config.toml
n_layer = 10
d_model = 512
vocab_size = 13027
activation = "squared_relu"
norm = "rmsnorm"
positions = "rope"
qk_norm = true
tie_embeddings = "early"
init_std_up = 0.0159
weight_decay = 0.0
lr_head = 0.016
decay_shape = "linear"
train_tokens = 1890000000
steps = 7210
Each number is 500 + 25 x the weight over its row's rms, rounded and kept within 0 to 999. Layers, rows and columns count from 0. Numbers have three digits each. The size before them is the row's rms in percent of the matrix's.

# layer 3 MLP up, 2048x512, rms 0.036, rows 1555-1609, columns 128-255
100:522527571498518477498546512488468442493552477469558506469507449504475512524461488517502483474484490466496536531494487456502506480488456486501541492528578528569529487468496480506498501522507544510521478489500502521520484501494501505504446484508516460484477496520494521522515558493524478464547499452493463532512499506495499516503504517442508502487510525461508505475489491514510502495509
104:494506525473491506483536475506493484481486485553450503493495512549484493517493484521496553481476538526510491478516544531493541500514483469466554514483452495470515507467472560523544508482498489545534531465498507500497522513480469508505478509525528497521528465505554504506500500510480522525506519542527498486451502517501515550518442449474494508431459513523506501490480486527467477484482
090:473483495513531466496513451502510537566491491448471529487516466524498527534471516518473540499514469517499498494507513492513472495509433603505481518494471487543491493503513473479512510477471445483511502496500541499513476500490487507496520472512526505499540495509510491495438522483478525515452459494492466533455501484476524484498545475509476546482469517502533469497518470540502480507487
096:449539474492554518454502486486483492461468434475483493484523466533508495472502484448499507484520486506544445510579515495527491503500458525516498512504488460521465514499505518466505512561538507478461487467492532481553511478489480506483432547470456468494458531482465502478486545507542470541474509487493495495474479497532523501504476508491499521517467488491507529517539514494508475523516
094:462524550484511497494517488515498504478527486473534498509475510471492509517501500507556479480449528516509509512520519465485502519498513510525541490517550485523547476490514535497522496457493535487513507476516486495500500492452474490564525466439457465481447460530547487485486532478472518477475510504527458471511485463503494531523520504474513489521482511516512529491492495518503490505497
100:470517505498480509478500487515514446508525531500462508513497476513486515484499504534521513506522495474515502506528561503493476527511464545511488532521461497514520490493510538538511484503479498496518489528475507503508457539491493480490523482500536475514524526497441566518501501517507502488484497510531528485525493477513506495495493436496472512498505515481509472493515542547506559502488
108:524483532518455474488487496516464509535521484511501487530517495456460495511466460498472518492466506543512469490533458507520501480540491526525469490511469512510474522477529458495532495506469534499502508471489487481498460510474460438510488500493539506480504524501502544525468512560504489509497516461498484481495497515487508517481475556494489478520477519458511473503505482511499538508547
093:501531522497481480468525519541478505498476545522532468477507480490518520518475476480495548508509533467499534514481489491515551520478494489489504467515565477498485549547490485482484493522501508503452505497492471505516498491507534484522479514510506506472484480550522456523491523500487489492472479474493500470486536495523497500490508497504543501522495516502490481526543503485483504526493
093:490444498528469479507498495527488492516489512476491453503497542485505491458458550541495505466489477477522482500512520507519514495504537522491492492537487493459478507504490506500519533575485511498463531495459517482494514472489467574498477505478501483541484453492479487491484541500481525520470544508513448516483475490505448520516476498520540514501521509526522482442520535539532479476463
093:515514479489526463526493455528512485513504459472454540462494499561526500463502488541457504487539438480522497502521473515525503494503512504487531482501481440505477468490518518515468539531508531513511495511512514497555517508480499502489503505478498497518522464546482492503475517489510488496489491499563490471512519501498499507447543503541474465514505491504489478472500506554504540428556
082:509444522555495453518531500573495518500569541516464527514508516500506490514506500487494518529521506480532476508526515537541541505469466477463505460532498518513485476490549494435527473522482477490508470544507493495499515472438533529538475478498487476429471425518442468486508503507489507486467489507506532518475490506512559534522509482499473514475503532476478516536541456473554492491509
092:477504497536527459469489454522495489534493477524502536527508500563495486515467548484506520496497498527464457496500521522512461558526470509512491479475500475479481518483502468483507494493516552460457520498494576494574492494508540485488530483456554501493520476488517478561518503506470520549497483490484510480494497485485550495465459494496498540495511477500504491478520501513544468491514
110:470496500513510490450506491468521551491491485475538513483507485532484465475484509446459530470505531500508479536513478504518436506493497492449477490501473513488481517471461502484516508530491475463474512516511496487548499502463502491537546492498528513512485515496503520488512489489529477489482501494547515457557535474517526505474454501489459529481490479535511476545483491525476487464527
110:435506481480497515495498526536440535535495470532500488514497505477473475498427508480495513530507503526502474511563512517508537501493511514478542459473487493474514530467541483471531503520503549475493457523503495506484525456510517486486509504484486510477510492473512533493513537476523519497515515509508511447474490491520477517528472504481482435507521499518500497488468527501479487518522
098:543509506479531483479508483513511519515502468497490504542461473477461530490475492511470501497518553537467519505512532493475458484519449480509497552535488487480491491523551576458478482507526481492477467554522502496473470490516472530492474510461492525520511458493485493492500540494531527521452530473483469493512511486531499505528496550495518513470506526492482496478478544532484502490480
095:477480553485510494533521467509470521505514487453556486539478524462467482481505502498527509505450510460485509510501537487535546507485487492490510497503498488499503539446491543497465472506501498525512508529489483491467500494493510531515498489504508481496492493544499485517514525526473521499518537505496521470503539543491494491511489529489505470480511509516489549499529485509504526513502
104:492482474487548502514539487496465448508529514477492507489537515505486517482519493536477540479517520475466503577499480491547508473552522535480514489534470505515451453489513523467494535508537569511490557506527508517522514489483491486490516533536462485498489483535476495495518490453477518501517539491502457495493490500504514490480525483523515511479534489497486502475500508491525569474476
099:521498500524562503511512505514533535537526492529487493526512542511512531516516464504481517497508515532504537503483530531509531475490540489502497507548505498486489481502489469532465498535460509481502522541508469523550501457454502498522508504535454513494476488506511524522518534518470508490499529515472535541523458486527457499467511516499499523487464462489507491517484529494477529492544
098:500521473546543485461490458486500470470528487513490515516521485555484558533462463500506490456482474498469473515500522511489483555467468554500551522490512509523463503495519518489500496499515508541488534499503491522521479480500525487495518467520545518523489474503491491501530521517475495532443521465510476456506478520541534442529475490497480511467547492497527485443495507529483518479479
112:493504484498530507499548489471479484479508494501526481507500506462466510520489447500523497487506444501477515491541494523492509504483487524491488484530472495518532530485575560485504475527542527507506489491510533490501460482482533481488486540486543514512428487485506479486439520549487499511466492505488540485512523514539504506508522492500506499492509462516493481497461498562499476482477
110:540437451510508534502500530515544531494483478525516485498471456505486481520498501466478510496470528472479535509540480535535467496478490497515489440488495515531454501497524515509495450474476474471496560493498516478495444497479545522498459492486499506489451461516519545514520557498497487518503528522514518462493507485503462532479486561520506489508526510519490559453472494484499462499483
091:482565518476547472529524473489455481552495510525494537492501470470494493531479501482481530480487466547565535473487515522518498510493493481504560483546461500475444479476512489519544498509471486530489508503496513502516502484491495517479479553507512456517499501504499499481512528494497501495491482526542512490539506482496504479487527478549456508486527474524483555493533469478497503518454
113:503493485479541455478505508481479480487480488534495478509521489507451482514511477518461540520480508549489507478493506505536513497503522489480474499573503510473524508484509513489493497478536446501495535506470533504499496508471521512550516477491515481520533478503472526524498519524506523468475526509557474521485447500471471534470469539496534507445477538526469513488554442475509534459510
103:475476419515528527530517530521512495513478536548522523526487441476465513514503495476520550521495515477533463510514531513507495493527502543480506458526515508512492498509479517493472447474495487521506503492515565451500492496495426490514467504497501484536546503511508495476483516463508517484439486452487531506540545529544496512476504507477498508462477554547496524508463464491482513491471
108:489514513509506454518548467515500480535521429480477533489513515553504479483484506520473538512512515542501462516498479487542489517446501492537498509484475483473488473499494472484527502530488523505534520502480495490518495491460445509577484528525490537479489482496503493522497497474478496506495456514471470505504502511487494492524503501505473518514490522457501514482518503480530539474492
097:504521506521526547509540486562479504527505510521545513531468492464503508495481508515500523529494507490523526535493514489532492512549503466483526485497510517473471511525469569485517450536534504487490486509463489510479460474480465503516492507538509453497500498487493491518520508500517520549463575505520476498506492481470479521513517482517522523492457526444527487507512484514502550467526
107:477509531493495520543493508528524458493503507507485542494492454480493489478467482478510513499466519491502557501487533521516503488493476545523485493492483512536532498527547466512514490459470487517518515495498494501493436483505513515520476491531490496500523507516481510501526506479501518501496492433480467495520491492531518522539500519498515530508503497525512526484466512542513533494499
092:507519513520469464483526531466514475483493528544539531531526462512499512506507494475481531548487489510492502531499497525509556557475547560463504500504463502484505494470473495514497491488488488532506514490491491531517486477491503519533495521509486523519446455471509526510506463527480488536464475446492514502515472523496455496479492489506504486513488483532511468495501486492480526448488
098:471532485510523502502506493474512517490501504488515474438497497509543467521496509473486513515483489479567546502489453470527473474489475494520502481501514498519491507532506536479530461563542519514466501493517503483511490491504499472510521520486505475483515456449501491521526501479486517495445494507496503497528508515492452537520522542467515481511512533511520538534514503495479528511489
096:484488529520558491483511487474484495512499516523478492464483492469473505513516515519543530460508503529513503492522459502533484478519465524483519510527526478527493442508501514434486510526535472480465481483542495496508495511469482496503466540482538493490479510488507483469494523469466500528505516468529460535516514488474451530516465475508505502472498515534473545460505535554520524513498
110:499450503449500464507567501540514458474479494475479549494511485448501519540514507502516508487513516526513482514508464498536524461485492519539534510523493544513497485516511504509511516521500489527502492527504470498534486512502523497482520546571484500473512497536521508513539501596533483512492508509490507491468485504518494525538505520512496482505457493473513490511489476509512552496484
089:487512470501521527461509483508550481522501541502485510485520465471489540551499526495467522507532499495505499504495483478511483489506439484491513467553475525500479484476492464434516461493509517484453516509470491518521479452475483452533485526477534481495511521508456503518514496520429499500496483463519488491507523514525497550520579497527504521509505499507510533502494495508538522503501
096:517489486495484506448501522523551487516463463505485496490527528529509493444487500487450527541525537466530498512502441535478474491469549482519531531481502485499504541524535505468501477531482570525537530481484482490508526487512508579487478511519469465533465465491488497496452530483476478524489537502490522526555504495472529519467483512470528473491519542485477490437503493499514512520502
092:498524496494509499508516543542532489477467487515553518534528481511510494548505466483456519502504556463494508532540544465500547486507499495545488504475481518506479519453498531498459486520463510517494526521498496506537492513459496534521507522497507512501473496514504520496521471516491499520493517549460447514512501452470460449509485485505491539497485542490512507528487477534487526475447
103:521509497513501508517508502479516435522496492509541521500491447527479526467500469494539507518486491482482541507476529461546535482539511509499469462494562486565508525486487522492530521487521522493472511437507517495504499492484523463520482517508505488479499535537501491473578501519543480515524457456492477474507505458529469505519502517546490465491489518506497457506502498537486509465505
106:468451512507499460510532448486519483469507511521493508488519502527517563499502480488484517477474454507465542554518511504554479496464483529490466516514514444533493508440512504451485472513533494518505527493490530504511507535482541499519508504550467488505492507486515521493502480502496467519499484468477472525511527492504454504506475525519485456493471505540510483476481512493511510474516
095:493497482490513500470522492473511511519471485500505498526492449513505546491461530536492498443481500473477527493481456486499507477514484526503558454480508471487501504494470486514504439524511490510447512458481461510492529510519524532556545494482522509499491500468484499507489544524481497491480488507526499464504512546504501466482497507553491535450508511499478506519484527523503510498479
098:474501496505498530558523520485499512469476458511515512488460517538517544490511514501506495509515501503540459466552509525490483522450498489524500473514445448509503506510507474494511513511499563455510562483510500522493505484498540475489511489477488516490442472479504471453467484509489498515459489507524467468455483500528481515471490541514443450511503503493507528505476475487475506513487
106:479509526490507465472490479491496547581499481505513508515492508499509513511501504451451516518506450498516485508500519506495487504494545489520493458514507519480495494501488495484469454503466471490489559442550469481507536434484488513526441489474503482482464485509506473532521533461499476518514463452492510500511524483546511572573491512468481450503509532522546470495531500514483505481488
101:480506513498485544450521463507523507490506492495512486527499495504485509507479487509516515488497440509526473547530495504460517508488563533504481475533517513477500511464511506522487485522492487524494482495531518557490484478489507532494512493528532477564480478523488484508438503518514522511530451472515520510505503560538511539494488500479504493546470490495535508539552481478481514484507
094:480474490486495491496490456512517461526497503482557505471519501527462451477518530499480491460533503518508495474516556519525491513550460547525465504485491507508502510470592470505485505457482503471557462481448520476503496489459476466497529514504512524499509463505491508495504494514477455536514520525491473505538493498535502545519485544466515485518492505512481492536477503484539518449455
105:491521503497500507516526517547535519493517493486563489470502527529486469510508511520493494512529480523481488505537480500504513534429528471513517543490503544473484473476461491512524464524469496465482511509467482477497448511496474513529497496468501496490490500493526518488521484469520496508502445537485491511509516495488519527552475494469508503509528463524515505494508456485465506498493
093:505511520527523519534511558546498501528485534525515491522498500545525465526479511483467541496501475507535504501531505486534543531517499514495513507531471510495512497505526520487496473511485461455485481513464525450501487506498465539506494565488465483528468487498521542506515492510492504503495505472484534510520499482507531496511521487462448498520526484524494458451499480535506508485523
098:490459499495577527448527481507511486499504530484486490494508500470462516519515519513487515471486490491548508475539480572521506458503457503544478498491439471480489449529529507465556481528510492476506487467481482530493482489484486522503480551512473510500511471487478498478475528491516508562517535498512504485527521529469499514476502524521534522493490482556503499476494472484517497515534
095:487471468481548544529519502504509456529493485563513488489530510441506511528470505460491544514535447506499509494522500499566489467561450515522513491477461506486497447509489545536465490512504503460469498535499485495486472456521520483532504508512503498541515499498519498511494526528471496538487538518473518488489509514472528501512485467491489488486452492516497470501470465501525489479486
092:506520496483518546469510484458505520544489509476465498476513493478496512474455504497522516429500473517486522504496463474530501484520496501503548487521518503509498506472508471501516454507510464530481506502512489490473470473513487468546505494491522490500516496466510482471483484500450573489504492431534524505552480494516484584539502490491476468526452521521526505483491485541470524461501
105:459525484462528510528529536491513492507513516537512483495493458478487483498497465521497508498496492495487463543525503517520460494496572463535517475501544488483499478528485528502490515529508562515474522495495522517495465510487498496480387491490441497447504471506543512502490539495548498491518478471509508476475505484530497469528510479482498464481493487515472523508479523516503518499535
106:520471530554505502473480468493488485527515485521514536521535509545465488487477477487502498486501485531527512539510475487494509507473545535530513471572496472488478507492527515506512491530514447518468476506545554478512483485522499529496502515515475525472495473521511528469490540480494543513496498536489502556518472507495490527464525500501478463506429502538498509510507504488519494488517
096:520491473518492486477515503544477484483496509511491523538489500524479486467494528503451471528522536481465457473508521490527487516503520543511527492501485488482451569512548507495446447496447508509504505441471504525506474483484488533490507515469509438538496442519487535467505489499499483561480520537515495498472523501486514488503517456537522493480493540492467482490487503510455537471485
096:480473505499472527497524537519533489488485456531535501531486491483523462491502480497499514476500463494520507499519486531498513534454501508516504519490490483460474495546522539518537529471439505505520498492503574522524467494492487500474488536483493527546519507528517526523504488506491503530401493541474515512485487501535499483478487455492525484502480492486530492456517488503496546491534
092:500495552525530489515540482520498461463489490513553469488468494486437535551545508510528499507472502531431473486486506502524577536498534500489480497529501434511493507524475561524505466496552505496478499487516529443499489484513482481535485506510495473552510506529513490485481537532514491521465466443521518541493498550525494501502476455508541544500473518560460489466518503475491493505509
098:494521486506504533502551462503503529472507511491511480500533455479480491497508458534504512504475512464533453499512511511499483474459509526475492477505482433531545506526547468524543499486469483523503476479518502510510454474502505466521517495498496488490519487491533527512478510515490482474489475459532531545501524472501466513482471511489506505471510563485529485494451493542510508496527
091:529433510532538455462512489486529463516489518491467500504520506499510517559486524495480538489510474523500479507537471504508536475544514496495505505517505490477466486478502461520445481575490495507506462535520485521566482477483508506512534473525501492513458457472470506481556517527523515508468466466468482490549457502504522498478525472483484501493519480547520479460516529470500502480523
101:463521454511496538475550533493510461525482535506503462473466490482511477565500494537537491517489493479479516528500550488478488491540481478490480507496506492449498525492509484488510485501531524505504461519530516476502522501495478485515458553493545505500483486480496553510514500509513500491509495471480526541478492493522471537511527513464527517481499511464512530510485467533496540469497
106:460520531490496494520568508513499472521549541469485495530477503461494479484513472526540499474548511477488468500508470510462545493434458496463518501499493468514553473496488509485495506519489507467485463521520513520502502499476508526520533495489482480503511432487517497514497481485489533502519482517481494493499529511510451489495456465488509477459475505535504500479502502512461496510527
# layer 3 MLP down (transposed), 2048x512, rms 0.0258, rows 1555-1608, columns 128-255
097:502560471507493487450478508519537506493449505480515493481500435523471512528482528475463502508514510500502517492544515492525542476503470489485504520526488513449482490499502522494521490521468477500486486525519538534483501493508528519493506547463489537536500472471503450541526510424532522508485475506486491493512515507504552460490552465509491534507510458507485490486502513489485530525516
106:512489517481529506520497517481485522513505456482485505465509478499496496517466544541551469505481514524498514458495488515522497490507439511517519479502456445497502461520499467504508490523486507452499496508513555478488490481458498500463527469503493474526527486515517484529511524483513504502508497569472532496514449533499518515465467542516492458477492486482522524512518493474488502499487
091:516524476502523518490515523503474495533452516500463528499502507543497554498513509530499482481470549503473540542539482518468525446505482473516484508512501479516493546471471471517523532507492442484477449471486535508494496499544510539439513477508515498519516494494528482494469511463469512533487568496515524475485573500489496507471484504476492507511482505468492500497495506514478556491516
094:469493471466526491498464519517480502500498492514485505517504519534507455508500549453517482505502487468462482506490538487480483515475488523495538494509488480508495518498495474507478521492512552457504480502494517506526460509497517508484516508544527512524512535492479524524495521524488505504497525529499537526491483511490521519505494523492519533534489515500525500498506486469511519495519
091:480515538470555488482442436456461494500486509509521468481487492511512513495525518486482517460527491488563512480453477506427465544468542482534519503521477531467468441504463479507470485461510479522452552560479497504473478487529458544504493515460493511515509452514480501467519502505535469500493522494521491505498478498491505485509488474527500461515517526513486516532496515515486507491517
105:430529516494490477483502450475516506496507528501517480499480552498507501506483516542508497508498489485508424470505506458502526497511532500523489511480483531513523528519481505549531483516496565523522509478482519492500449498477526452501472445528499523498499501482486492529509484502513537481525488515509510520490480502507491535507500503507512499499493493467487499450530496509487469489543
104:545536490511516497479532486493505480507538493463522485470493468484535517544517492484492511473481509415498456462458517494512491550531482456489474525494527496511514522526446489573532494538488539527495497489507510486512504511477478509523516512516481525463537470472504488530493494493496493496542460510472485505531476509530533496504442521511471516505465512472463458527454498453501510492477
095:524481489533497528464487529509503484477491542484499514579529478502547511535489478499463476501435459524477491531507449505521525513530484505507474537435415492513546500556505514483520487490478503516528483534486530523494492562506489546507509540507529503520497501454495525547513498488548484489499548536484528495479495512511532516528480507463503450497529509475529484500510429453497531511470
098:457497486519501499524510436496466521493502435495479473486488461542532507529516486484516495520515506529526456455496497504488499518532473506481524530546513511513540508523475499466513498491510502487513533490490496528508547529464509459553510515513464489483511496530482490466474527509512471459501521499503509451488526531455459538512524471488518478466497489508484484499487520495518469456500
098:491512493506536516506505498485497533519498474498533490528508513487501528527516502506473501518553543533509487451516478486470471500512507491513447512518535485450524526505485541524533509470457510543519514477528510509511496526519477474498521515492471464498513476512494522490521499465510495475509478555483527510482512533506511490515492501498494507521471476515495499507471484499516494531487
093:466517488501512472519506536446502440556474450523469550459489527524493473480506525500476465477512527501501526456482537566499487456478504513544538519488497483500506530438491463503463525492509545506496470464481510476506488514516474503471489504526516515546458463508499524486495490473543495541492488483505484529476489484478453566506502481500525504541495476460506442475552510500517536492450
092:474500553489479525531477501533499465511511548492503499501520453488530458490518517516431536452481524461542522491483501437479500509495505511515508462505515518504516490532513512452482529481502478519515473522520510528497484495540475469453475525535479487462491473489510505486536465483522480478502504505518531472504550521484461510525525491523476503459499512498500493500459478491493498516485
105:521475537506464537498493477515508557542532501485505512496510445460536481488497497487478524479465484497534545491508501504550492515465524532487488448526475496518486497553499512512479493513521507536487472510509509524527436501525477531516506492539535468525545497483492505539489463467500529504510505505478525497527521500491487468535526521466462501512468489474502499502480488464427466494494
100:522495487472478490515485475453477534493529490522525494460496509541503485479522533485487530447497479484509497507501541498473486536510528502526505523522521516486505477490476512510466527515505512500476518488488491477483500500476508522457470491481498492500526475479536505501516501555502500448479516483492520473487519468517513475520490510463454449519511497536538516497492455532456502513458
106:488507492506506513450525512537481528482463491525513481547504521487506496494497442539460483498482475506486484507536483476478539473537506510529523491489503525502543528527506470531517504468540470521487532527480490526514518528520475480495509556554512496469514485506518467551512506560503507541476487503520475513513518537483493513498498520499530445447490478472502490535508495482482513506468
087:486524469532516520515503525525551502473485547497432514503523488482510481515529531491464485508511495495509470512542504506505454504532494525521486469518517460464502482507477521436544533505501562493493490471478531491531548513531507475470502476515515523471477517436486472497504483528525469550490479488504486489493482467508518479528536481519490527523442464475500508498474475482469499491498
106:495506504478527487481474520532466479508516536497435503447495502509497512516505487516486519515510532488466483519520489506450477502511522498467472505521491494447527466515450507508491516514552518532512495429528502531482455486516519446483467482543473505514514491562475492535505506477455482487534438534490477466493510527504561540524501505477491468460490523507489481503497440518486510483530
100:469517562522483524485524435499511531555549576494508502507462532476536491493475500452465507488472485508518513464490498510493442535500482465487475478499464493476549500534484489526465510521501479505499465522522536525504533489504506520467491468516496487475519518471513518488495541516492491509481467503503519486471506512505495488517512492548524531492535497537469489544502530500532467514503
097:535509509528566502495513503478497511511489521474499458493525560484460508488514463522517480498500473505541567498519529479547561490479515477512493505526518537536481478457505512479493512518477489552498530530527520532432475500500478512502550510478530500529510517520494497462472520459541492523505488501524512505475541470541497450467526521491501497462490503521507505455500477504488466464515
107:512535496488503470512510514493485517474463484471509492478490516488447518490476463511527455504470507497484497515497525496486551523466520512481496534506505533498518546465531502508451505552511527493502487534519510434516494541500496507510529541467480499481479526502498489498511527476504492496489515507460445504483508491514472495520490525480459492503484510539516537508526498466521483472479
105:476448520474520495489455493497534495500513510487474446483491516514456451538481503511465500468494493455507513488527509473490513516489523520505460491523529501505508470500483535502512456468502515471498516517502474504543474478501509482536470533461493535505525485524509458514513487495503471470500501550511529492492459517512451528513495485537510536508508500485476539575501539493473479481504
090:467540525483490441522471489520494477505540552463477533493494482486511466510483517535527503487492461444496465507478517502512551533522443523509542526537481498525474484472452495489485508515552522505465528512509463515500498528514476481482457441492459485523455502512524506471502526544523507446536457528483510490487473508471540457487510480535489551443507480511507455464486545496535492520476
110:463475540522494485506534535501502473489496498504474514516500542487514516532529498485463484491486521472486504491518506505470493511491474466515472510509505518502487485493514512541493515508500423497535473515461531530509526504502479531499534488523464546508512498454479519505525536515503446437505526483476486531473514538496497505467499521526494487505473502500484543497490479502490518497508
109:511513533505552491492452472484519519516526467493499475466508473549490548489490523485464468489515494471537555493436480495503488507537504492507510500528497436454510487530494440493524469493480493543480488522489469542509536456486528488478519478472506489563487519485515536486552470478506505456504499501460486532518517494487552496545528478494510526504490499519487469510500490520480519528504
108:513470532528493495443465546520518515475504473500461470520507526515471485483542516480513496514472534537552538478486470486502480456483497486511513505496481536491486475487499505492504464486498537551521526498472505507508529517485494489514489521484480528490513513526491493500544469483475539501477551540465522483477544514493516493501541513470503489537499504575488473544566471489485484488521
101:523522518469513470506562500507507517522472501536493446474484544490516472494470472529446527504453526520464476488514555516495520467497523501500502512461516502508550516514479503481462463506483521492503492509455505531502487537506475517528533496545494463497501492550508480529505553501481488514524531446502496507478531493455516481468465491535517471512480537477487490520506451487522549492499
091:482488486490495541515518492512512481539497510498508526502488496477501492482531528489547489485483501491466546501467528512527499472520528499551481518460495525524494514495538515511496500534499492496510510497485478494506474534486469466499485535534502494494510525494489510485499499494487506495475551498473495494487485523503504491494514532493507492502526478508492567511484473470520507487483
090:513485506499505485523544505523485564527481496538531509514507504506535495483483477506477514481533491494478502515511489480511488534463533470516457508498464544479488523523504465517504470504474489481486492506502516470517491478497487530503498447479477508515490510482463512496486374476445502502498516489498526470511531464535506478476541474499484481514509494509521516482490486521494488507489
087:535480526549501445521501503502484497502520473494527523498461524528484478508458513496504510505474518514490522485452507472453504519465532520515513515457523499530492540492494516486505517488519514523494521526500477498476499492484533545524506521493512502477453510507525534532523523534496525477511526470497505484476504505502423518506510519507534493485543527433548478524487523437492484497481
096:516487542465502475498496504435454522522514544551511449510487507474496481530503482528512526504491521473483547527499503506507506481507494502513510487523510500527555476542537511466485520521540498537467525500515473498489490466477484466506468499510465504493522493514490481486480521495487495470520494508538501489475508494474466493496522480493512506422505491479453521510509483545508519469480
104:548508525468473495485511502524522474477496509482469501517575510507453520526507505498460514512519511473524513526470540494521519457461512526550525537513481522496477538525480495492501487508479488498491514516521506500496528521493512467472459460517483538493465545509520503545521495499495484534522467511487532524474474484496548490501532530520502501488469493508510479478504489485476484504535
097:509497496486495445482483506504489471479509489506513465515484507492487454567490484492491485494452534524553512521476445486487491506501506507497514525528500494532526467500488494498508500542577476560454517563504492491474552487489500463511503501487538464491524517466498480496494503456504551492507479473477491546429487530490496517508476482486528530461500555529492517511516526443508491519499
097:509523479497540493462542509519485496491548489505483496511527498551483521498549525481434502520505430484542483472492517500514520492495488580480483519506506487498505495512523485501527507460514503542537474505524493528498500506504543490580482513526487471548508503537530514494532518486549513488512484528506501472568516480478525511499495501509524512487494522493487533478482539507486506488495
098:502520510467464460502487539526473452477520488495504508513464497476532525523506481490464501496477466510508512498473537501480508511466526530516494511465504519475479537474473527502493512516481546560458491498469501459547449490480500495494472525501518519513540561508492538489509383455495475516498497490471488534509463469512490488506504508522482520513453512487555494491514483505522499525501
099:518483508506485443437498517497507515463500488553485495506475487518492493457474466514501494526531512546519499466506490434481478518471483543475479518547455478500482511538512531549493481505462500451491513476474529490520530519504532475467509447500486497481476484497450472496548455530468529502477464540494531491501460540469508508488465458471485489474510514518499479504468521508480497474490
102:465517486543503477471503467472519468504502486523523512503505458522524536493432512489528475511570491553455487432518509520497474539505473485535501493475530511538510537479510526508457523519480513537496482542482482446497508475519494479485516518487492528467539469472472496516461395503493533522499483507526479480486470516471499547473511481484551531511497519520477484554508519499445517478497
100:529504475480513479479496498494500482450512498512516459526509469471446493504501490525499515506461472513521554508514490491476511481517495515503503529529487487491507501519489512489460546492490482485515481528544525536464523484557551494489515510517491533500517519529485504512482538537537501497513491474495507513498477509535462515508469510499517502507519492515508480530517486521499503540486
093:454477495485485525487519502511523509532484526541499490502539516462538485533490509469502518485511467474521484518486496469523522474505532507541473510472493563505497553469484487528509474510514505493501444533530489504471528514512493537524510509480494445474478512489525482538531497497507467477518523498464537553465525535497503508526524469490494502495530506493542529488544472492500494482503
105:542496499460498498485487531490534522539517517482521545472473490492507527570483474500477499510511497511499493484493505495489470520415515510514457502461523495496494523491505495532470477489458520511471501475469462502490534505483423500466463453487516516481471512503512501527523529432482514470505507468515516474492493488497491496517555471491477494495465540491475508496499514482528451573504
107:511500475519507503553547544494526482514500494510469467495509505508454536499525502503509441495502515513489495508509514509510511472478520523482478518518489465459494468521509466515492523525500479464535440545482507471493542474501491448445544456542510481514534512469481507477503502492485454517461511520476475477469545481487476476509474471498500462529481554520497533505517536462500508528505
092:463518470511500494520505506417480479489471539553505548529494501487477557523516496527505554500517487509513480550490506498535509493516477506475530549529522499525509508500488513481540490525500498495476496512494471498504520483511491524536455503477482469503478524488503499511489469465528516473502447486472465477456521489447495427461507449588459482473527492510480521483513495502506497498532
102:534539493510524529505514461530467483462503486492485505494542493566468525522518504524518457475508511500484521434487482489473511529522519482517522507526507523508483498517472534475500527487518517460526514527509484485533501495512517485498482512505533513468528481507509542460486519523507498485507521479532478514530529531478490490496549507502449512482484520508508496493480489446484498460501
096:503514549520519509472454452501508506492508472482484465498476490484492540528489491483453500503494491471545503533466488499493509538477524491476492486533504497491502478510496475496511455512455461453477565487483490529489480508486502481470505449466509511542524502514459512498527406518468493500504513486569486446481487500486505517510513554489499490540507496507514484513459506549502474517531
102:495497485504518497469483477481486557508516519524521490518460492540509493506524523515504504453506496527469524483491467473492501502513485473496465475466473517520516471512493495467524528498486532508469476516494505515509497494491511532477472512506574468508506496484485511535516537504494481525533519447492520514529483520483535554517531487494536579501530516535517497499487511468547499557519
103:505506519486479507515496496548497505444526521535517489470508489471522482500500526505437502504542487492507544486487494488503440507478489547501497476481495541525502476514501480498468531496475490494453487519502479510477524475479545477519503497489519497495487494509515515489459484504463485499506461527516485462533483461500589482508525516491468493505523521514483465528518494494500514483542
102:469502524465513505499465454464503472532469494504502494486527478490534498510502498500520484474464493483526512496491486507515469457490521506544507536508518451527518517522510501483559518477528504504460559499493543527466489488504515527488560537474492509487515529472476494519541511465484544505499474483492548473461468503479486478485501537461503525517488506483506466495453501517481476489512
094:484506478475486457536479489494534502465546496514518493482480474525514479502489494526465469447506477517497497522486489536487490505502571488511519511485506515460475474478512503489549521524508508480493488508495518497504481516486478500528517447467470517512511481459506532487508512475485499500516491481522464493535498470561502503525471542487496526530539519522467515473487567518475512499549
108:481515487506473466471489508507464486473510473493505457524471460509480543537506459492490493483500519496486452463549499494461461539472544468499530485530542486498498543505508515508485483543497501473486553502505530503524518472527539492542484484472508524495489494457476531498503502503477486493468502536534501482489489486512468469500492479518495461525493495503478476487491489511482490487513
103:515493462504481492509477464509484468450495493483459502491515520523501491520500520444493481524529513496499483481509527483504473514530524470465480501497485534456457463494541467519484461479503523503515469491456517515485506506505493478458528518511547492511486506476480455478518458502518478534498488478499503484488494509467515516537529514511530541550536510479500449556506491461480507482516
088:524493509487489487487472497469471492514546506514492519498536487512523494508505461526507518505445519472493512491488488452530538466477468549473489463507542493514525531566491535476478506507528491481478488466549466477507527511505533519547458507526509476460496507497496516535499517507534476459512533493513453506494523520461486542485506502472513508502457514468521479499533482466517455501436
100:469503472519519471532510521538526500509526489506524529503490507505469476472484482520533482481474526516501469479524539510505457470519489499549533524514510517504489522484506520559458528455477511514490504487493531495517518525515455519509515487558464529472507518531504538504544512528517512499468515513483539468489483553465462484527515502526488459498503511522512461473500502484500512519457
103:484480489509488497528506505517498507498545484527495504508512559519552507525486491536461506489539453522489469503488510559553529502479502528520485489484478527520453496495460507464536477501477517517468528551483488493514517498506500463498507504563503525478498511473492529508485472483513504530502491490455496508491519520520501473451500451505479513453525512485447517509521511497532543464508
100:473464508526491456516507490476518492490503452554484509442504527501483535475518489487570504533502570526528458474496521501496453531510500521480497461497491512517490523493507450488481518512489494465490478489479499502506527533490539485505484459465463497511501510514481487505467448524473487534465516487511518491548482500478517534499495447467501482568484515496485516502503503483511499470522
104:489494494478528489479475489425498445541513505455568549501471508500506560511476560482482481449543512478519465502514546514502488491527474482530538528433477474475518491475510516500478525518519493497469511528505487539503547514551502499522549509528514487479476535492461477505507429497490504538519457503491510476469534539510505467496500522489520481469553532476513494521509499514455514499500